config.yaml
head_dim: 64
warmup_steps: 200
doc_mask: true
Each number is 50 + 10 x the weight over its row's rms, rounded and kept within 0 to 99. Layers, rows and columns count from 0. The size before them is the row's rms in percent of the matrix's.

# layer 8 attention key, 256x224, rms 0.0839, rows 62-63, columns 0-55
098:48 33 48 49 47 53 57 35 50 48 52 47 71 58 36 60 49 60 47 45 60 40 51 55 32 33 30 54 53 64 69 44 59 46 38 62 63 51 64 51 52 41 45 53 38 57 20 37 45 54 57 69 45 59 54 56
094:57 61 33 27 46 48 34 46 55 69 45 50 48 31 58 56 57 58 62 43 53 46 63 55 58 46 50 30 48 33 50 50 50 66 49 65 62 48 38 50 51 46 50 46 47 54 53 53 53 56 50 43 35 37 44 62
# layer 8 attention query, 256x224, rms 0.0825, rows 63, columns 0-55
095:45 44 62 52 55 44 59 54 50 54 30 43 57 54 47 58 63 55 37 62 38 54 42 43 34 46 46 45 51 36 43 53 61 47 51 43 61 59 59 54 73 45 61 57 37 56 60 49 45 44 53 48 49 45 62 60
# layer 8 attention value, 256x224, rms 0.0637, rows 0-27, columns 0-55
101:47 56 52 41 48 49 49 57 61 44 52 50 52 52 49 49 47 37 47 65 56 51 47 54 57 49 43 52 55 47 35 51 42 42 72 56 39 64 44 48 56 46 50 48 57 41 80 44 53 63 50 51 53 49 46 46
096:45 23 57 42 61 49 45 56 54 56 48 48 54 56 58 40 39 56 53 23 51 45 22 50 48 49 59 48 55 52 47 50 61 46 48 52 38 29 58 50 65 51 56 45 64 52 50 48 59 50 50 50 42 74 52 51
098:35 39 45 60 54 52 72 58 42 54 47 45 51 37 54 58 49 47 51 56 56 47 45 53 55 60 51 41 57 48 44 56 32 47 34 69 41 33 52 41 54 53 58 58 46 52 51 35 34 50 70 39 51 43 61 55
093:52 42 55 57 49 52 47 45 49 48 43 39 59 47 47 56 44 19 52 44 49 55 42 42 43 49 44 68 62 51 57 58 57 43 46 57 52 65 44 50 54 61 68 56 44 45 60 59 58 44 38 60 46 41 55 54
109:49 62 50 40 44 44 61 74 45 49 45 52 58 53 42 57 62 50 50 62 57 52 45 34 57 51 50 63 52 57 37 41 50 47 49 44 57 49 47 52 39 40 57 32 61 38 53 37 42 57 44 46 52 63 63 45
103:59 42 57 37 49 47 57 66 47 50 48 62 54 47 49 64 59 66 47 34 57 62 40 46 49 52 49 51 51 61 50 41 63 48 51 52 58 37 54 64 35 48 35 50 58 74 59 49 55 44 54 53 38 40 47 32
103:47 48 38 50 53 69 85 56 56 49 58 51 36 41 50 65 46 54 49 37 43 36 54 62 47 28 59 39 58 55 50 55 46 43 40 41 48 48 52 44 45 44 43 47 50 46 34 38 43 56 51 51 55 48 50 51
094:44 49 52 58 43 72 40 54 50 47 46 55 49 52 50 42 53 47 52 28 50 54 50 40 59 37 53 47 54 45 57 32 60 57 31 47 45 64 60 41 48 62 65 55 42 56 42 51 50 47 55 57 56 42 40 54
106:32 31 52 44 51 33 40 55 43 50 40 39 50 51 49 56 55 38 50 51 26 51 70 47 56 46 51 42 51 56 51 52 51 59 62 38 53 50 42 43 59 63 71 46 60 45 43 47 48 58 50 52 50 43 43 55
098:55 40 49 54 53 46 85 53 47 55 58 42 53 55 47 50 50 54 41 70 54 53 44 61 59 49 60 42 50 59 57 31 46 61 75 38 67 51 43 45 38 36 50 40 47 48 51 51 47 41 41 67 49 34 66 51
093:54 60 68 36 48 14 41 29 55 46 68 43 19 62 49 60 58 38 51 37 33 46 68 45 53 40 60 60 58 49 64 45 42 54 61 77 47 63 54 55 39 48 45 57 43 40 42 41 49 44 61 44 44 47 40 34
084:47 52 42 39 42 66 48 47 49 51 44 46 55 55 47 51 48 27 58 61 43 46 60 47 58 29 45 61 50 56 56 43 53 61 41 58 54 55 36 55 44 54 72 60 45 54 73 39 50 60 53 58 58 49 50 44
089:53 45 71 62 46 65 49 26 52 46 49 65 27 39 33 39 59 61 54 58 51 53 42 57 51 61 58 49 51 50 64 41 48 51 39 47 41 48 48 64 49 48 21 51 47 61 45 49 63 59 61 45 53 61 59 70
096:60 61 63 43 30 75 52 60 53 40 56 33 60 42 43 71 58 53 49 46 50 60 37 42 52 53 47 48 36 57 34 31 38 54 67 37 58 36 53 48 49 53 42 68 44 42 40 34 61 52 52 58 45 50 68 43
089:47 54 31 40 49 36 55 29 47 50 51 46 30 61 55 44 57 53 54 43 33 50 42 37 63 57 49 55 56 45 54 53 58 43 45 39 57 48 62 42 46 83 47 24 49 54 62 42 52 47 47 57 55 46 50 54
094:44 51 45 55 50 43 40 61 61 54 65 44 49 50 55 46 57 43 37 49 60 47 60 44 40 62 52 42 55 46 44 49 39 38 79 54 48 52 51 38 63 48 62 57 54 50 51 58 57 48 51 44 41 46 45 52
096:37 60 37 62 54 53 60 59 49 59 50 70 54 45 31 41 53 56 42 36 51 42 56 36 52 51 52 62 52 53 59 53 48 49 38 63 56 64 38 55 55 55 69 40 47 58 53 61 57 52 67 58 50 47 46 37
108:44 46 57 33 48 39 38 37 53 59 50 42 46 63 39 55 53 46 51 43 53 49 49 63 54 56 48 63 48 48 49 42 66 52 71 56 52 54 56 53 41 42 41 46 51 52 52 46 44 58 52 66 38 45 53 55
093:44 58 68 67 37 39 55 62 47 51 58 44 52 63 54 53 40 46 46 41 57 45 49 70 44 52 42 69 60 52 51 37 37 39 58 51 47 51 46 48 57 71 61 62 45 57 48 40 45 60 53 50 47 48 45 53
095:57 45 43 48 45 37 45 64 46 57 41 56 70 50 38 49 53 45 60 55 44 53 42 50 57 36 47 45 61 50 67 58 47 45 50 65 43 46 62 67 55 55 25 49 38 43 52 53 36 49 51 64 53 45 63 61
090:46 60 26 39 56 40 56 58 51 55 53 37 36 58 47 61 45 42 54 38 50 54 37 62 49 52 40 35 53 55 49 51 71 58 60 38 48 56 42 26 64 68 42 69 45 65 43 40 39 50 49 57 49 57 59 43
099:29 50 61 53 64 53 50 54 45 50 41 49 61 39 55 44 51 55 44 43 67 55 52 34 50 58 52 50 47 55 47 48 69 49 44 38 53 53 49 52 44 53 40 52 44 43 60 36 46 59 43 56 51 54 48 55
091:21 25 54 45 52 62 48 34 47 51 55 50 60 53 44 52 45 46 48 48 61 58 38 55 46 59 44 66 46 40 60 49 42 59 61 49 48 60 62 59 49 60 75 58 43 53 61 47 40 49 44 54 45 43 35 34
095:61 38 68 49 50 47 57 34 42 59 48 58 42 51 55 54 48 52 57 54 52 44 55 58 51 48 47 55 49 41 47 51 42 42 62 58 54 41 47 44 39 63 35 35 57 38 47 56 28 34 47 43 48 34 46 73
093:46 64 34 62 61 49 44 44 45 53 50 61 57 51 27 46 53 63 51 65 30 49 57 66 47 40 48 50 49 44 34 47 54 56 47 42 47 33 64 43 51 50 58 47 40 54 52 45 78 60 39 42 36 63 46 52
105:52 57 36 45 38 49 41 65 39 42 47 62 61 57 49 56 55 59 50 30 46 55 37 44 46 53 47 49 41 45 56 49 40 57 43 36 45 70 58 49 54 49 72 69 57 64 50 47 36 62 54 48 61 47 47 60
092:42 65 34 45 41 62 52 57 49 48 45 46 47 48 49 46 46 55 52 49 61 47 43 29 41 62 43 44 46 39 58 39 56 57 39 48 54 63 45 60 58 59 51 46 68 61 51 57 57 55 51 48 51 45 45 50
091:40 40 62 51 43 48 54 45 49 50 52 34 59 62 46 61 50 50 47 57 53 61 36 53 37 45 52 36 60 45 55 41 70 53 47 66 47 47 48 37 48 54 50 51 53 36 44 42 57 61 61 46 52 37 48 62
# layer 8 attention output (transposed), 256x224, rms 0.106, rows 0-26, columns 0-55
095:38 68 36 57 50 49 48 49 54 44 53 50 52 53 31 78 65 55 58 35 48 30 53 49 56 58 44 41 68 52 36 54 56 37 59 53 61 37 57 56 40 36 50 49 60 71 50 49 50 37 44 49 44 39 61 28
092:46 35 33 64 53 29 31 35 53 61 50 47 53 45 29 56 58 56 84 51 29 38 49 57 45 58 64 44 50 63 51 53 38 66 40 47 48 50 50 37 58 61 43 55 66 69 43 54 35 30 51 52 68 58 57 57
100:54 41 50 72 60 43 27 57 47 67 53 59 52 53 41 58 45 35 43 66 40 60 46 43 57 45 63 52 50 35 72 66 46 56 45 43 47 45 54 51 43 45 43 51 79 57 39 54 42 41 42 42 35 48 42 52
086:51 51 64 72 50 49 58 54 37 55 57 63 59 37 43 58 55 26 62 56 49 40 50 55 47 36 40 55 51 48 58 47 52 34 81 56 46 37 51 69 49 44 52 40 41 50 63 53 57 65 60 42 41 44 70 49
106:62 42 56 54 70 57 73 48 52 58 52 47 40 48 58 56 46 56 38 38 43 56 60 49 61 63 55 57 41 30 42 59 50 43 47 74 68 57 46 44 43 61 49 40 48 67 41 41 51 44 45 43 48 40 37 32
101:48 48 46 53 69 32 44 57 37 64 67 47 66 62 61 54 56 51 48 57 59 48 53 61 61 39 57 35 67 30 52 72 49 38 47 50 25 31 49 51 47 36 66 44 53 56 50 53 59 52 55 45 61 36 43 62
096:43 44 55 37 58 43 43 64 48 58 55 46 57 56 32 39 60 50 45 52 46 35 58 47 44 46 60 48 44 51 42 52 57 47 53 58 35 50 28 55 37 60 33 52 60 36 34 37 27 37 57 49 64 35 50 56
090:36 57 46 62 37 22 66 73 28 53 55 62 42 50 33 43 36 49 58 55 74 56 57 51 47 58 40 51 55 44 56 51 55 32 40 37 38 55 27 36 46 44 47 50 48 50 44 69 47 37 59 64 61 64 39 54
096:48 59 52 39 42 49 70 47 55 63 59 59 48 68 43 49 57 51 75 36 53 49 54 60 42 57 41 46 46 68 65 38 61 52 55 54 44 34 54 42 52 45 45 46 38 52 62 43 45 45 55 54 26 33 39 63
092:54 40 65 46 70 53 45 53 56 49 24 58 60 44 53 37 60 52 57 57 52 42 48 47 42 51 50 31 50 41 60 49 44 61 32 57 67 54 58 52 48 28 63 55 73 60 40 51 39 61 31 48 41 49 59 51
093:52 60 43 53 47 46 57 46 53 70 62 54 52 52 35 37 77 40 44 45 56 49 45 62 58 45 60 29 40 50 59 55 53 67 32 52 61 52 53 44 53 70 38 45 62 56 56 68 47 45 55 45 84 47 38 47
082:48 49 53 69 45 61 50 49 50 56 43 50 65 61 46 63 39 46 54 47 60 48 55 49 40 42 47 29 54 69 46 59 61 33 42 53 49 61 33 54 31 46 58 50 50 68 30 57 35 55 31 45 33 59 65 45
085:51 72 31 62 66 49 53 43 55 68 51 30 54 53 51 39 60 41 55 66 53 50 56 52 53 57 60 76 36 36 62 58 54 31 52 50 30 51 34 35 50 67 54 46 44 49 59 54 38 53 58 56 55 56 59 66
089:40 51 55 62 72 41 49 38 57 48 59 58 65 60 48 54 53 44 83 56 51 54 57 51 48 57 62 41 62 51 44 59 53 57 48 34 36 70 53 53 45 51 49 61 62 41 58 50 56 58 54 35 40 57 46 51
090:39 37 73 56 44 69 43 59 61 60 40 64 47 51 43 54 52 58 52 43 64 65 51 54 51 42 55 60 55 60 46 36 57 32 39 46 38 38 55 46 51 48 49 46 41 47 55 51 47 40 48 58 32 58 41 56
090:46 65 53 50 52 59 37 37 68 56 51 28 47 51 42 51 55 48 43 46 41 52 51 45 64 55 53 51 47 46 37 39 44 61 63 38 57 49 68 59 51 55 55 43 69 38 62 64 58 55 55 61 62 65 54 31
086:56 65 64 60 48 49 49 47 65 20 59 46 52 60 66 56 48 53 50 51 42 51 58 55 36 44 41 55 56 46 46 43 54 55 68 61 23 53 47 38 49 45 53 63 67 65 36 54 47 44 52 38 69 38 51 56
106:41 50 50 57 66 34 44 51 58 69 50 54 48 52 49 45 46 55 58 28 49 48 42 51 55 37 58 57 42 47 46 47 47 78 47 54 69 37 56 37 47 58 44 61 74 72 47 53 52 64 65 28 55 48 59 67
093:54 61 54 42 60 52 39 52 59 55 46 58 49 60 60 59 59 56 51 68 58 46 54 53 67 50 24 52 44 49 43 47 49 64 35 59 46 49 48 43 49 62 38 58 36 37 49 60 53 54 58 46 56 56 65 52
091:57 46 44 46 63 56 62 37 58 61 37 45 45 54 74 38 54 47 63 56 44 34 33 61 40 48 39 61 55 30 55 44 47 65 52 50 50 61 44 55 46 77 62 75 54 46 49 35 50 44 45 42 48 37 52 47
092:42 55 53 56 51 62 43 55 65 50 43 54 44 37 62 48 53 47 59 59 62 24 38 38 55 66 56 53 68 53 40 50 30 32 59 48 49 48 60 51 46 40 37 66 55 66 52 61 42 50 66 38 63 39 50 50
091:80 46 56 44 53 45 54 53 49 42 51 55 38 41 42 58 48 56 54 51 59 44 62 64 64 62 61 55 52 33 58 33 38 50 70 41 32 63 55 34 47 51 53 39 45 46 44 51 66 39 51 60 50 64 37 37
088:40 49 48 58 63 56 37 56 34 40 43 53 60 52 51 67 49 55 78 55 37 37 40 41 43 56 44 44 39 52 57 47 44 45 46 49 45 44 53 13 60 51 48 58 40 45 54 55 49 50 48 47 59 61 48 41
094:65 36 44 46 41 50 55 40 71 47 42 58 50 41 46 24 51 50 30 40 56 61 49 44 51 55 37 53 53 67 42 49 49 59 42 50 52 52 49 69 62 38 51 52 49 40 54 33 42 57 56 39 30 59 59 42
088:42 43 58 43 41 36 53 69 40 46 51 47 44 36 64 36 59 50 77 57 40 45 41 54 45 61 45 60 58 56 40 55 66 41 62 63 58 60 62 42 45 55 66 49 30 62 59 66 45 52 40 59 58 39 52 40
098:26 51 47 60 56 48 59 53 40 43 58 44 53 51 62 47 42 43 52 46 49 49 43 34 48 57 73 55 66 38 58 66 45 36 51 43 65 66 41 42 72 52 52 70 54 55 52 51 57 43 51 51 40 37 57 55
087:28 49 51 47 49 52 37 46 40 58 48 35 36 47 64 63 48 51 53 52 47 30 51 55 31 46 61 44 43 30 51 43 62 42 64 43 44 30 33 34 43 58 48 51 42 55 49 67 45 41 60 58 43 33 38 60